Weights of a small GPT-style language model, trained from scratch on English Wikipedia.
Size: 12 layers, width 128, MLP 320 SwiGLU, vocabulary 8192.
Architecture: RMSNorm before each block, untied embeddings, normalized queries and keys.
Each number is 128 + 24 x the weight over its row's rms, rounded and kept within 0 to 255. Layers, rows and columns count from 0. The size above them is the row's rms in percent of the matrix's.

# layer 5 MLP up, 320x128, rms 0.141, rows 6-40, columns 64-127
size [ 95 102  95 101  99  99 112  98  95 107 102  96  98 105  94  97  91  96  95  92  97 106 101 101 103 101  95  95 101 106 100 103 101 106 103]
[[ 94 128 101 153 139 111 122 122  69 124 134 112 184 166 114 133 144 125 150 104 115 134 110 127 131  67 145 140 174 131 145 176  79 103 134  92  97 102 146 105 111 121 133  77 172 144 108 129  91 136 155 155 111 136 102 129 126 108 125 134 102 104 158 182]
 [ 79  82  83 118 103 129 104 107 139 148 138 142 152 134  91 126 119 165  85 148 158 113 142 168 140 117 145 147 130 140 162 147 156 161 164 143 107 152 128 128 144 142 153 110 137 160  93 109  81 145 136 121 142 112 121  94 141 171 117 133 106 122 115 120]
 [131 109 124 120 167 141  98 111 128 102 144 116 141 119 104 120  95 167 150 161 164 107 119 157  80 137 132  83 127  84 120 154 124  97 164 131 120  88 142 180 151 131 107  84 123 120 157 176 170  98 127 161 127 160 148 135 112 120 101 113 156 135 140 139]
 [160 111 109  77 110 111 119 130 157  97 114 103 136 125 116 169 119 113 131 117 112 156 161 134 146 107 143 130 134 107 150 137 105 156 133 172 105 137 121 109 111 166 143 153 178 105 133 105 137 133 113 150 126 106 131 125 111 109  94  78 114 115 133 119]
 [115 119 117 182 123 122 196 104  79 132  99 122 148 137 132 102 168 131 137 101 149 128 145 136 113  90 158 147 179 103 158 138 120 128 132 113  96 163 137 166 139 114 158 140 138 108 139 116 123  91 114 148 188 113 153 115 141 138 180 151 163 110 126 143]
 [ 98  92 117 132 140 138 104 111 128 119 121 117 120 181 115 157 109 126 173 133 118 103 111 118 120 165 102 120 158 120 157 123 129 113 137 138  95 150 147 123  93 145 131 159 163 114 113 116 103 167 161 123 120 126 156 167 117 187 182 134  97 137 172 120]
 [ 96 100 138  97 133 153 147 116 161 147 112 123 149 117 164 140 128 115 104 120 146 103 136 137 182 121  70  99 114 143 100 139 162 137 150 127 114 144 101 113  98 115 160  69 125 139 103 127 134 145 123  71 144 144 145 119 156 163 114 144 145 126 105 125]
 [162 125  83 120 176 129  95 163 178 141 121 131  75 166 103 121 134  80 122 143 106 136 114 148  97 149 112 138 167 173 161 116 136 132 145 146 134 128 115 138 132 110 162 101 129 131 169 123 132 101 171 114 126 101 113 140 157 118 147 111 169 140 158 152]
 [145 140 153 131 169 137 132 131 137 131 154 135 113 136 149 158 123 167 164 147 159 113 123 132 119 109 106 120  91 132 123 138  54 111 113 127 140 123 101 138 145 113 143 160 112 181 119 121 120 121 111 118  48 140  92 130 145 100 118 104 110 152  96 146]
 [ 86 125 118 126 113 122 131 114 129  89 129 134 141 133 146 133 204 142 130 123 146 164 139 147 151  93 107 133 104 142 122 170 164 109 161 145 165 141 122 153 147 182 116 114 138 130 154 116 135 105 126 127 154 105 126 180 126 101 106 138 119 103  85  79]
 [ 92 129 107 134 106 149 130 123 137 166 140 167 113 138 154 164  92 131 159 121 115 147 127 123 126 160 117 131 130 122  87 132 157 148 171 117  84 159 109 135  80 120 103  82 126 118 137  86 125 177 137 107 139 125 118  97  91 114 104 109 157  84 143 126]
 [154 119 124 132 121 126 145 139 156 105 110 115  94 165 164 151  87 135 152 133  90 127 167 135 117 143 123 136 149 133 154 108 170 143 111  87 104 138  97 125 126 119  79 147 184 180 119 113 133 104  91  92 141 116 121 127 121 141 137 117 128 116 139 120]
 [103 135 120 119 137 151 129 106 149 145  96 173 131 130 116 172 112 147 130 134 161 145 151 145 116 104 143 126 113 120 141 147 159 163 119 165 120 185 147 103 107 123 139 150 102 142 140 152 119  96  63 139 134 156 122 141 172 128 141  94 121 101 150 151]
 [178  73 166 109 102 128 160 154 166  86 145 127 152 101  78 174 117 123 174  86 141 101  97 145 128 122 151  74 148 133 138 110 120 121 148 131 115 112  92 112 149 130 141 142  94 124 141 121  65 130 161  70 134 149 143 112 140 118 153 137  92 173 131 103]
 [110 142 118 148 139 128 162 104 125 115 137  84  83 143 125 170 154 123 157 143 166 106  89 151 137 165 118 114 146  81 129 149 131 139  98 112 118  99 182 132 117 109 159 126 147 140 141 155 156 108 142 145  97 152 144 102 153 159 157 133 126 108 162 127]
 [139 127 125 138 132 120 132 117 127 128 138 131 154 144 121 119 119 135 128  86 125  98 120 143 144 147 169 123 104 150 106 120 140 177 136 121 138 165 107  52 124 126  98 140 117 159 141 117  97 140 114 139 107 136 138 190  85 131 102 154 126 127 135  93]
 [168 117 141 152 129 105 116 123 120 152 146 138 162 126 118 148  94 134  94 149 153 121 145 106 111  87 125 157 133  98 142 131 128 147 207  92 145 155 111  98 105 142 109  84 165 127 119 138 114 148 150 132 136 106 105 146 116 109 128 122 116 158 134 104]
 [124 115 111  97 140  74 123 142 130 138 132 128 107  93 108 134  93 128 105 145 179 142 151 108 128 132 123  90 134 154 138 118  99 106 137 135 171 145 140 143 140  92 105 167 132 108  80  81  94 119 128 126 108 163 163 120 116  98 170 123 156 151  95  98]
 [124 176 101  75 162 141 142 126 152 142 134 155 134 145 157 115 118 162 150 110 128 117 122 140  82 109 134 106 144  85 105 148  87 120 131  73 131  97 140 164 154 130 126 122 129 169 163 133 144  91 102 111  98 160 140 166 119 153 143 111 121  98 150 182]
 [ 99 129 122 173 152 100 136 140 170 168 113 117 126 123 129 127 138 161 142 166 119 108 160 167  94 140 165  94 118  98 135 120 132 146 125 145 104 142 195 102 117 164 153 121 104  72 145 156 135  96  94 124 117 118 134 122 136  93  72 134  98 123  92 104]
 [115 130 169 116 118  95 151 125 110 127 114 111  80 153 137 144  90 144  81 137 123  72 141  97 137  86 125 147 147 138 156  96 107 203 132 141 117 129 141 110 129 142 173 184 136 134 141 114  97 136 103 139 108 133 127  91 116  82 173 116 125 129 126 140]
 [140 153 149 101 128 106 155 109 172 134 146  80 103  88  94 145 156 112 151 127 114 133  97 109 135 132 132  95  89 112 154 131 130  93 114 148 104  58  84 136  98 122  98 116 117  73 138 152 170 150 145 128 110 151 123 107 136 112 122 114 122 130  87  96]
 [164 161 150 132 168 141 177 166 142 120  92 143 113 154 151 150 122 103 149 112 150 133 138 181 171 162 129 111  98  97 122 118 105 121 121  90 119 139 136 133 167 139 120 109 110 108 136 163 147 151 125 123 163 138 124 128 134 155 186 136  99 134 139 103]
 [143 126 109 125  94 159 118 161 154 140 100 148 133 143 138 129 147 144 162 153 107 137  96 202 100 165 104 155 133 152 125 136 158  93 142 135 155 116 136 123 140 130 127 132 100  77 136 158 140 137 119 119 135 114  63 148 155 129 147 157 151 127 119  69]
 [166  97 129  94 158 152 108 123 165 136 140 132 123 148  82 120 140  99 168 106  91 146 150 131  74 168 162 104 160 146 139 147 118 161 130 141 144 137 147 123 103 104 137  94 134 180 160 141 117 147 114  80 133  72 160 140 156 142 146 128 106 123 163 122]
 [174 128 144 115 115 114  96 119 170 137 132 145  96 154 163 151 129 169 103 131  85 138 139 143 150  97 131  75 126 125 140 122 108 130 162 131 109 148  93 128 140 149 114 139 121 130 114 156 182 182 126 117 109 116 103 118 108 146 114 139 133 104 115 126]
 [135 120 148 137 144 125  72 112 158  97 137 133 143  94 115 140 137 135 101 138  81 198 108 156 147 115  92 168  92 138 105 142 139 154  78 156 131 163 162 133 145 107 101 125  90 161 135 117 129 100 118 117 100 112 130  87 104 123 108 119 145 142  74  94]
 [121 172 131 106 146 123 145 130 123 130 129 113 100 138 110 134 190 103 116 117  90  93 129  97 118 119 110  90 105 176 161 157 118 140 101 118 150 149  99 133 116 163 145  77 127 122 141 173 117 103 115 111 103 115 121 148 123 126 158 130 115 118 148 136]
 [139  79 148 113 131 105 124 107 146 134 117 200 104 136 129 138 121 108 126 147 154 114 133 145 140 138 125 115  89  77 138 170 112  90  92 129 145 134 119 116 122 165  80 166 134 126 112 154 143 109 123 133 135  95 178 129 146 138 131 120 148 150 151 117]
 [118 101 131 143 146 159 127 113  87 126 134 145 139 126 122 152 138 162 151 172 129 110  60 136 102 132 129 101 109 117 114 167 124  27 107 155 113 156 139 108  95 131 106 132 113 124 143 124 153 160 149 132 126 123 133 120 129 146 112 111 126  87 125 102]
 [126 145  94  89 136 107 118 173 106 154 131 145 114 160 128 170 124 128 118 147 162 165  99 155 133 102 122 179 170 102 118 123 110 137 147 113 115 129 134 121 117 103 147 127 114 116 119 142 142 138 162  78 116 143 134 147 147 170 135 103 124 124 159 138]
 [117  94 161 110 136 125 116 122 141 161 139 156 155 116  95 102 140 123 156 129 144  74 135 142 130  79 129 126  62 103  89 124 115 108 177 149 151 162 126 134 165 142 144 149 144 124  75 136 144 159 148 129 181 126 118 182 125 101  98 158 148  78 134 107]
 [153 139 116 152 114 125 106 111 139 133 109  86 123 144 152 144 115 130  97 116 128 142 109 122 164 139 123 166 116 155  97 104  89 158 125 117  94 149 181 122 138 113 189  88 122  75 119 112 131 175  91 115 119 158 160 131 107 116 153 162 103 167 104 132]
 [ 96 166  90 159 124 150 124 151 118 105 168  81 108 150 134 148 161 153 128 108 155 125 119 113 122 109 136 113  71 155  72 134 135 137 109 100 120 158 132  74 122  78 100 151 148 183  95  80 115 128 109 151 138 106 101 176 152 142 113 104 118 117 127 143]
 [119 117 104 164 143 110 135 145 113 140 124 126 111 108 122 141 160 137 135 140 100  81 153 126  90 109 126 105  77 120 124 140 124 142  79 116  99  82  87 119 128 122 151 159 112 148 150 104 155 109 153 143 165 103 131 132 149 122 114 114 128 115 104 140]]
# layer 5 MLP down (transposed), 320x128, rms 0.127, rows 6-40, columns 64-127
size [102 101  92 106  99  93 111 101  98 107 107 100  97 105 100 100  94 106  86  92  90 107  96 110 106 118  97  95 101 103 103  96  96  97 101]
[[124 117 110 145 151 122 116 161  97 163  67  95 134  93 109  97  94  97 105 135 132 111 117 147 136 110 124 155 112 131 150 119 117 130 139 144 116  88 139 133 135 102  86  93 150 126 111  77 131 105 136 131  95 123 162 102 129  70 113 126 119 142 164 166]
 [113  86 109 105 124 167 117 111  78 124 121 112  94 140 108 156 120 104 154 156 137  64 135 131 126 114 155 116 133  82 117 136  74 115 130 120 124 146 137 133  88 186 125 160 128 177 126 144  81 171 129 106 137 108 151 103 119 145 126  86 134 128 148 114]
 [119 133  90 118  84 116 145 130 144 149 255 119 174 136 141 135 138  81 118 116 118 146 116 126 160 133 110 148 111 184 180 127 169 130 139 108 166 114 118 114 123  96 155 133 127 119 152 112 149 124 123  91 132 100 108 151 146 161 127 154 115 137 113 127]
 [102 123 145 128 146  82 142 112 128 160 152 154 172 171 137 119 128 126 172 123 142 115 116  96 122 150 180 111  94 109 132  85 149 117 136 112 137 103 126 190 153 171 100 151 146 132 139 151 182 122 146 112 140 142 152 113 153 134 117 143 113 124 144 124]
 [121 152 123 144 156 131 147 144 137 115 229 138 151 135 118  94 112 139 123 127 156 142 150 139 140 163 143 141 128 154 156 109 112 152 125 156 103 183 126 175 131 104 137 140 135 151 134  94 157  93 137 123 129 158 146 119 117  86  90 117 146 122 134  80]
 [167 134  99 128 128 119 130  97 126  77 111  83 123 135 129 149 128 117 155 144 115 146 136 128 142 146 146 110 134 123  96 121 150  99 152 140 166 140 121 134 172 128 112 112 110 128 143 116 163 106 129 129 155 153 156 166 115 134  82 115 125 152 108 102]
 [135 140 110  87 119 120 175 111 142 125  78  92 149 124 141 132  98 153  85 126  82 110 146 123 150 144 133 154 148 102 132 139 187 111 169 123  96  78 106 123 164 170 141 129 102 128  84 118 156 125 120 161 123 115 104 160 136 139 141 146  96 151 133 150]
 [124 143 148 166 117 123 104 136  86 108 177  91 128  83 130 112 163 110 120 103  92 149 165 148 190  92 113 130 129 145 137 116 126 145 184 126 164 107 127 145 109 108  74 132 150 110 107 110 142 132 165 111 127 127 117 144 164 136 139 130 147 151  84 126]
 [ 93 132 137 142 152 146 126 125 123  88 145 131 104 131 122 149 143 153 173  95 190 141 124 144 144 114 120 171 151 129 152 110 135 167 130 142 108  99 158 121  97 121 156 140 105 119 131 124  77 229 109 118  79 128 118 123 115  97  97  91 143  78 145 124]
 [143  99 153  98 108 131  47 119 132 122 118 130 135 114 125 113 134 157  86 170 153 110 121  81 180 116  92 136 158 129 104 120  97 102 135 107 151 106 109 120  80 134 113 124 128 122 136 165 119 120 107 124 155 117 154 136 104 162 103  81  96 168 119 128]
 [122 111 163 151 131 138 138 123 141 129 101 123 137 126 130 131  92 145 118  90 161 110 119 109 148 141 127 153  96 122 169 141  98 145  94 172 101  96 143 109 143 103 162 124 128 120 100  99 117  83 140 171 141 133 102 138 128 132  75 128 145 112 154  97]
 [132 146 142 124 171 157 121 183 108 104 115 134 161 134 100 102 109 145 132 147 106 148 131 139 137 160 124 136 173 119 130 111 140 126 130 132 123 125 112 167 160 110 119 141 133 109  48 138 117 162 119 180 140 124 134 118 121 152 124 103 175 160 167 119]
 [ 92 129 129 123  62 123 145 113 154 148 186 126 127 118 113 136 140  83 119 129 149 148 136 120 133 106 137 107 108 119 136 155 152 204 136 162 146 175 150 133 127 146 110 150 114 132 132 139 147  93 110  92 119 139 115 146 101  84 169  88 125 142 126 138]
 [135 134 131 101 127 137 136 107 102 140 124 160 126 124 111 118 128 134 128 139 139 107  98 112 107 120 121 144 136 120  97  97 148 174 151 103 135 131 159 148  64 176 115 169 106  96  95 143 159 136 124  93 161 133  86 121 133 126 121 122 183  80 107 175]
 [116 110 127 128 107  88 156 130 124 100  96 114  90 105 140 127 135 131 108 122  83 110 157 117 143 127 123 109 120 140  91 129  93  56 152 130 143 120 136 151 144 136 150 101  97 116  87 125 136  86 131 106  99 130 121 109 168 142 148 124 154 163 150 189]
 [105 117 190  99 126 128  95 124 137 109 122 138 103 139 119  96 140 139  98 159 119  99 126 139 110 133  99 145 121 142 121 113  60 129 128 118  92 120 126 151 135 113 133 165 161 133 114 106 123 143 144 108 114 122  78 105 160  80 163 122 159  83 123 133]
 [ 93 190 118 118 137 127 110 176 100 174 141 148 120 119 138 126 120 102  77 134 114 148 140  96 144 123 144 160 172 167  94 116 188  70 147  93 123 142 162 135  89 118 112 115 120 133 128 127 100 137 151  97 128 112  97 112 129 138 135  98 108 124 127  98]
 [106 123 107  61 141 107 101 151 124 104 153 166 145 140 122 136 136 155  99 129 110 116 133 124 120 179 133 110  88 115 114 162 110 130  99  81 125 137 152 140 129 109 136 123 125 145 150 136 149 120 134 134 130 158 137 133 144 116 121 116 110 129 141 113]
 [ 96 112 140 120 154  93 140 154 133  84 118 144 119 134 108 158 134 176 154 146 134 156  99 142 157 144 174  98 154 110 180 165 125 137 150 147 138 143  95 106 127 126 150 130 152 147 139 100 140 126 144 128 108 148 111 116 132 146 136 107 132 134  61 112]
 [123 150 125  93 136 139 140 122 137 198  44 156 106 123 116 124 137 125 143 141 113 152 129  94 121 138 135 108 202 115 167 140 138 167 138 119 175  89 164  56 153 156 122 125 132 107 108 125 129 126 127 147 123 134 144 135 152  76 126 124 145 112 118 131]
 [153 137 150 167 122 148 123 129 146  92 167 109 130 160 168 123 144 141 113 131 118 102 149 164 131 140 142 103 142 163 120 118 102 110 124 132 170 122 145 153 157 150 122 110 110 139 116 167 112  66 127 140 150 141 149 139  89 130 176 102 137 138 126 171]
 [ 99  97 116  87 117 114 167 138  98 112  97 120 112 135 112 117 158 125 148 155 105 108 116 149 145 128 163 131 105 186  97 100 113 148 105 145 118 173 116 121 156 100 133 134 145 141 136 118 122  82 149 140 148 105 122 148 105 139 146 128 121 162 182 121]
 [127 128 125 115 150 149 109 150 119 110 124 139 132 159 126 146 136 113 174 127 118 106 102 103  98  97 151 139 146 129 130 127 156 149 155 114 112 146 126 106 118 110 115 166 114 127 134 118 132 129 114 117 143 171  90 111 120 113 141 136 169  63  99 157]
 [135 101 104 120 125 111 127 117 127 135 195 132 113 113 139 142 106 155 133 149 112 141 155 110 112 122 116 128  98 120  96 142 116 105 142  95 135 133 104 103 111 146 139  70 110 143 144 158 163 146 131 141 133  92 114 150 112 146 132 102 159 117 155 151]
 [138 174 132 164 128 114 156  95 117 116  69 112 135 131 118 140 118 127 141 124 115 153 177 116 123 147 145 100 141 138 139 116  82 126 121 112  72 137 147 100 139 156 113 136 119 173  95 138 118 133 148 115  89 110 105 105 150 141 158 116 105 118 142 141]
 [109 150 138 140 140 127  95 142 142 136 191 139 155 146 136 121 108 140 117 145  79 154  83 101 128 150 133 108 107 160 174  91 123 140 118  80 120 129 103 139 141 119 118  96 152 156 151 143 171 108 190 141  77 125 151 116 145 130 137 152 192 143 147 127]
 [145 157 126 115 134 125 126 148 139 134 182 120 148 137 143 154 133 159 116  89 174 109 135  87 159  96 185 110 159 139 142 110  95 120 123  99 135 113  71  92  76 116 137 128 100 119 116 161 137 115 118 158 106 118 173 142 146 150 131 112  96  83 136 174]
 [ 89 159  90 139 128 131 146 127 107 104 196 120  91 106 136 147 107  98 139 145 159 129 124 154 126 166 159 115 133 135 155 141 144 129  95 121 102  92 130 161 117 169 110 140 129 132 155 141 151  78 126 137 118 117 141 132 119  90 129 117 127 113 134 117]
 [140 142 113 119 156 104  64 149 146 129 176 146 148  83 124 115 118 134 114 100 143 105 126 166 134 115 129 156  97 155 132 147 144 152 106 135 116 157 107 121 110 177 109 146 144 111 128 160 163 122 140 123 148 130 132 143  97 115 108 118  57 120  94 107]
 [148 129  79 190  89 112 129 138 113 126 146 117 143 105 112 101 127 117 108  96 154 129 182 162 153 163 137 139 138 152 146 105 124 165 129  78 126 130 134 130 151 154 148 133 161 123 114 122 113 108 114  94 156 145 141 158 132 134 136 127 143 105 137 106]
 [131 146 126  94 143 130  86 118 125 117 112 147 107 127 107 100 173 113  93 157 139 108 128 156 112 132  86 129 139 127 137 155 114 119 109 117 120 151  98 168 148  93 139 119 142 129 116 118 150 105  94 163 142 111 127 141 117  86 166 134 114 100 137 126]
 [117 120 160 163 170 129 118  98 139 119 165 127 151 100 100 119 131 135 146 142 123 128 159  86 116 143 136 142 123 119  86  99 152 131 136 147 110 142 148 179 126 111 150 129 165 105 112 125 149 112 119 201 125 130  96 146 146 177  84 120 102 157 124 148]
 [140  88 159 122  94 105  98 132 126 163  54 115 127 110 144 105 164 107 108  95 119 102 150  87 145  96 111 129 109 131 121 143 143  94 155 135 111  98 156 115 131  96 109 133  85 148 115  90 108  56 107 119  82 120 111 162 158 149 121 109 165 121 137 144]
 [132 126 139 150  89 117  98 125 173 113 152 163 144 108 135 150 138 142 108 169 132 131 116 110  89 156 116  94 117 124 159 117 109 110 162 134 154 124 122 142 122 107 144 126 117 136 101 125 152 134 144 165  96 117 126 146 125 123 137 110 125 156 129 131]
 [132 134 136 136 149 194 125  89 120 139 188 187 165 153 142 113 157 125 110 122 119 149 126 122 118  89 125  92 126 139  89 163  91 123 115  98 122 151 119 116 147 118  85 135 130 121 133 165 144 112 143 134 121 150  82 140 110 108  84 161 147 141 158 149]]
# layer 5 MLP gate, 320x128, rms 0.141, rows 7-41, columns 64-127
size [102  92 105  95 100 105 101  96 103  99  97  98 102 100 109  99  97 100 102 106 112  97 103 108 114 105 105  98 105 101  99 101 100  92  93]
[[132 153 118 142 132 135 134 155 131  93 123 105 163 126 149 145 127 173 132  91 114 123 139 121 105  74 111 146 108 126 160 144 142 142  90 129 121 100 126 146 160 117  94 168 106 158 123 134 149 130 130 149  42 100 107 101  88  72 134 112  99 105 110 108]
 [128 137 103 162 140 122 112  87 147 124 117 110 115  92 118 116 160 104 129 118  94 119 138 139 114 138 128 132 115 152 113 118 141  81  99 150 183  55 125 103 114 136 179 158 123  99 108 149 112 122 131 146 118 126 128 147 171 102 107 115 123 114 132 189]
 [115 116 104 117 122 122 141 134 114 127 128 149 147  59 136 125 128 145 135 128 119 131 150 158 137 134 104 111 126 126  58 138 160 108 113 130 136  57 172 109 106 152 122 148 137 143 111 100  74 125 122  96 137  96 108 138 133 166  92 144 157  98 126 142]
 [179 106 108 150 113 137 128 124 163 144 156 130  83  84 123  91  96 126  94 132 132 138 105  99 150 127 124 121 117 125 133 124 146 129 106 110 129 113  88 115 107 102 120 111 137 100 115 137 105 118 162 128 122 121 144 211 117 114 105 143 142 148 112 152]
 [102 127 127 131  98 145 129  78 138 107 130 100 106 154 118 136  72 125 119 122 112 100 124 140 110 137 127 152 117 117 120 125 130 129 145 176 125 158 145 129 159 178 157 116 105 123 178 123  92 123 125 186 156 122 138 147 143 128 128 145 138 117 151 119]
 [122 118 157 195  96 149 107 150 150  66 114 113 126 140 168 138  76 107 119 134 109 120 138 155 144 157 139 113 100 163 121 145 177 112 106 119 130 157 132 120 120 147 166 114 147 133 153 118 115 135 151 127 141 185 119 139 135 136 124 116 164 186 105 137]
 [117 126 125 125  98 117 101 175 136 132 138  89 160 147 156 117 122 133 153 136  86 128 123 162 113 185 155  97 145 127 142 144 104 102 152 167 129 159 139 141 144 123 171  98  94 136 139 129  79 140 141 111 123 136 130 117 157  86 139 164  96 107 147 112]
 [154 143 161 118 153 117 134 114 105 116 104  98  93 156 132 126 150 129  99 109 118 131 116 135  99 133 143 136 149 116 122 117 163 127 125 139 165 132 140 128 109 133 121 118 130 130 127 118 194  90 142 138 183  96 150 132 135 117 136 146 120 141 136  86]
 [138 127  80 161 109 143 121 134 138 132 179  80 110  96 128 101 140 159 108 124 121 103 148  98 142 158  62 180 150 122 153 171 145 122 140 115 112 112 118 138 154 122  90 100 159 107  96 100  97  96  87 114 121 113 146 118 130 123  95 151 131 176  86 112]
 [139  98 125 113 121 159 112 135 158 147 183  84 114 128 119 114 100 153 151 129 153 125 159 144  89 141 143 101 154 146 150 124 178 130 111 164  94 123 139 143 123 105 140 129 140  91 122 121 140  99 153 143 119 138 141 114 203 126 161 126 121 152  96  66]
 [160 142 161 144 116 139 135 134 126 100 119 105 124 157 128 122 143 151 123 137  95 144 115 129 131 137 102 110 119 110 123 140 144  95 132 121  58 105 164 136 120 141 137 115 146 115  81  92 168 135  91  85 152 116 134 112 120 115 114  65 149 153 162 114]
 [123 168 116 152 109 143 120 168 122 111 126  81 106 128 134  93 142 169 132 116 145 115 134  78 146 109 119 158 117 138 128 105  88  72 109 172 161 130 124 163 103 133 141 109 150 145 126 104 132 158 154 120 129 138 113 125  81 132  90 120 139 166 152 128]
 [132 142 151 106 150 156 119 138 102 151 127 143 100 145 183 156 139 158 157 129  98 107  71  85  90  92 154 190 127 130 157 138 106  93 151 136 122 135 167 141 139 144 102 125 163 143 143 115 150 150 134 104 115 129 101 104 131 159 148 106 112 103 101 187]
 [123 132  92 147  61 129 131 100 155 118 119  92 115 113 125 117  52 136 112 141 125 155 164 140 148 133 118 107 140 139 151 127 139 132 104 118 149 120 159 137 136 189 162 128 167 112  95 110  93  74 135 131 130 124  81 117 120 114 100  95 158 123 111 172]
 [129 144 165 122 119 142 138 128 131 129 136 165 139 128 129 143  89 153 156 147 114 113 130 141 147 148  90 150 112 127 106 131 118 140 120 115 108  89 115 130 104  97 159 172 152 128 117 130 136  97 116 112 153 144 110 106 170 136 143 116 121 163 137  97]
 [106 138 166  99 137 167 152 157 102 143  93 137 136 160 132 183 124 110 120 107 117 146 149 156 151 127 111 132 106 146  77 113 157  98 129 149 102 121 125 126 103 106 131 138  95  96 168 106 149 141 121 124  84 170 158 144 132 150  82 146 157  90 104 136]
 [122 158 126 118 125 111 108  76 163 106 106 106 116 145 130 151 164 126 124 123 118 118  94 143 155  78 156 114 110 116 115 136 144 127  84 131 122 149 125 163 159 135  98 132 123 147 132 144 160 119 144 148 109 142 149 143 158 154  84  79  96 147 156 127]
 [137 161 169 112 122 127 115 100 136 118 143 150 120 128 142 136 160  94 125 146 132 148 140 148  70 140 147 130 105 137 154 155 131  89 122 115 117  84  98 142 140 127 131  98 120 119 161 179 147 112 129 122 135 139 172 132 121 117 147 125 141 107 121 133]
 [131 121 153 117  94 105 115 147 139 104 136 108 143 145 132 121 126 143 151 126 118 124  91 131 111 109 128 131 108 117 136 160 141 152 136 114  97 111 154  85  90  83  97 153 124 127 123 169 139  93 118 150 137 105 109 168 104 156  95 128  88 108 129 106]
 [133 137 127 135 134 122 162 154 138 125 147 131 142  92 135 164 147 136 144 140 146 155 128 103 130 116 126 126  93 145 125 128 146  89 136 138 126 122 125 106 132 116 150 129 141 117 106 134 114 139 117 112 158 148 126 103 187 141 116 157 110 134 124 124]
 [128 123 153 126 138 169 106 112 153 191 135 120 141 157 126 148 157 152 138 154 148 106 121 108 134 128 155 158  94 188 169 137 126 159 104 104 139 127 116 133  96 123 150 117 119 135 106  79  90 127 121 136 134 147 130 127 156 126 126 127 136 140 107 166]
 [109 144  81 141 114 138 140  92 110 125 110 129 104 175 175 177 128 104 158 149  90 125 109 137 135 115 124 133 135 105 153 135 151 146  86 130 125 118 132 104 111 112  96 101 129 118 131 160 160 105 150  89 150 135 123 111 126 139 156 130 112 157 112 126]
 [156 127  79  87 105 129  77 159 143 112 135 107 133 142 122 102 126 180  85 114 110 121 129 153 113  73  92 104 126 134 116 158 130 125  92 122 140 136 100 144  88 108  97 178 124 158 133 117 144 109 148 130 123  78 164 118 138 103 138 158 152 111 134 116]
 [117 107 101  99  90 141 139 179 159 158 155 105 167 120 141 159 166 165 145 122 141 105  71 115 108 136 110 143 124 106 127 131 151 137 107 117 138  99 145  86 148 118 100 128 135  98 142 115 151 141  92 121 147 121 129 108 127 112  96 110 124 152 174 156]
 [132 166 141 139 112 114 107 148 163 126 155 107  91 140 153 136 163 166 150 140 124 139 143 138 118 113 139  82  72 148 108 111 166 134  88  85 164 152  82 111 111 163 150 133 175  82 156 140 140 142 127 118 126 116 144 151 137 140 134 180 139 104 108 113]
 [ 78 128 129  92  97 125 105 107 134 147 127 157 124 158 162 117  97 123 147 135 102 145 115 103 164 136 130 109 156 145 126 117 108 114 113 102 167 104 134 108 129 139 145  83 116  98 132 115  96 140 170 109 147 164 130 128 141 146 146 131  91 104 166 151]
 [133 133 122 101 121 168 130 126 147 137  75 138 129 156 115 156 125 142 164 155 112 130 152 116  91 149 130 127 110 148 137 105 163 106 142  99 117 127 139 126 119  99  94 146 106 142 108  73 161 175 145 127 130 127 134 114 173 114 117 103  94 131 174 139]
 [ 72 133 143 118 132 141 120 124 121  94 123 115 153 159 148 137  99 148 138  80 113 182 136 143 184 104 127 146 112 140 147  96 124  92 134 151 127  81 125 110 144 144 143 124 175 141 135  76 114 119 157 141  71 143 126 116 106 132 128 131 174 112 148 125]
 [133 182 103 114 175 168  95 158 130 151 138 140 130 128 142 142 116 144 133  89 135 155 100 156 139 143 150 139 122 126  97 109 119 145 127 189 102 131 179  96 129 163 155 121 133 130 103 129  87 142 113  98 132 101 130 128 138  77  98 134 140 115  93 128]
 [161 153 110 156  90 141 118 121 137 133 148 130 112 161 120 161 151 125 169 157 132 149  93 163  88 111 146 163 140 114 116 140 135  97  92 118  92 114 143 150 135 127 115 140 163  78  97 143 142  81 151 163 115 119 125  89 150 137 118 116  97 123 139 101]
 [149 145 117 111 109 117 172 132 131 104 132 145 117 133 133 113 119 140 143 142 120 175  78 136 115 144 100 125 119 139 123 157 163 130 141 103 180 126 112 114 130  67 124 108  99 133  76 133 113  95 157 127  97 104 148 126 131 109 150 109 175 104 187 166]
 [119 128 125 112 115  94  96 141 151 110 105 127 117 169 133 130 138 132 134 116 156 139 119 149 130 125  79 179 158  96 121 157 156 112 156 114 165 124 174 120 115 126 132 153 124 151 168 146 135  58  73 135 142 178 137 133 154  95 131 142 148 138 154 117]
 [106 145 130 147  78  83 161 102 148 124 120 136 139 135 127 148 140 132 115 139 105  94 154 118  66 137 138 106 157 161 172 112 105 138 139 124 129 111 111 141 138 136 144  86 113 176 101  93 159 133 126 159 136 113 137 145 155 120 150 155 136 148 168  94]
 [147 139 123 112 112 123  90 128 147 143 106 139 106 106 107 115 155 138 144 108 132 118 176 128 138 116 143 139 105 105  97  71 133 103 102 126 112 134 156  80 130 122 174 163 174 118  80 131  99 117 126 175 160 166 126 103 145 124 154 105 118 158 157 158]
 [115 115  94 123 113 142 122 123 119 132 170 115 143  74 124  86 121 140 144 134 123 136 117 118 109  83  86 130 135 163 112 191 122 157 133 139 124 165  55 133  77 124 107 119 148 127 106 177 103 103 161 107 106 140 112 186 115 136 119 106 122 154 149 124]]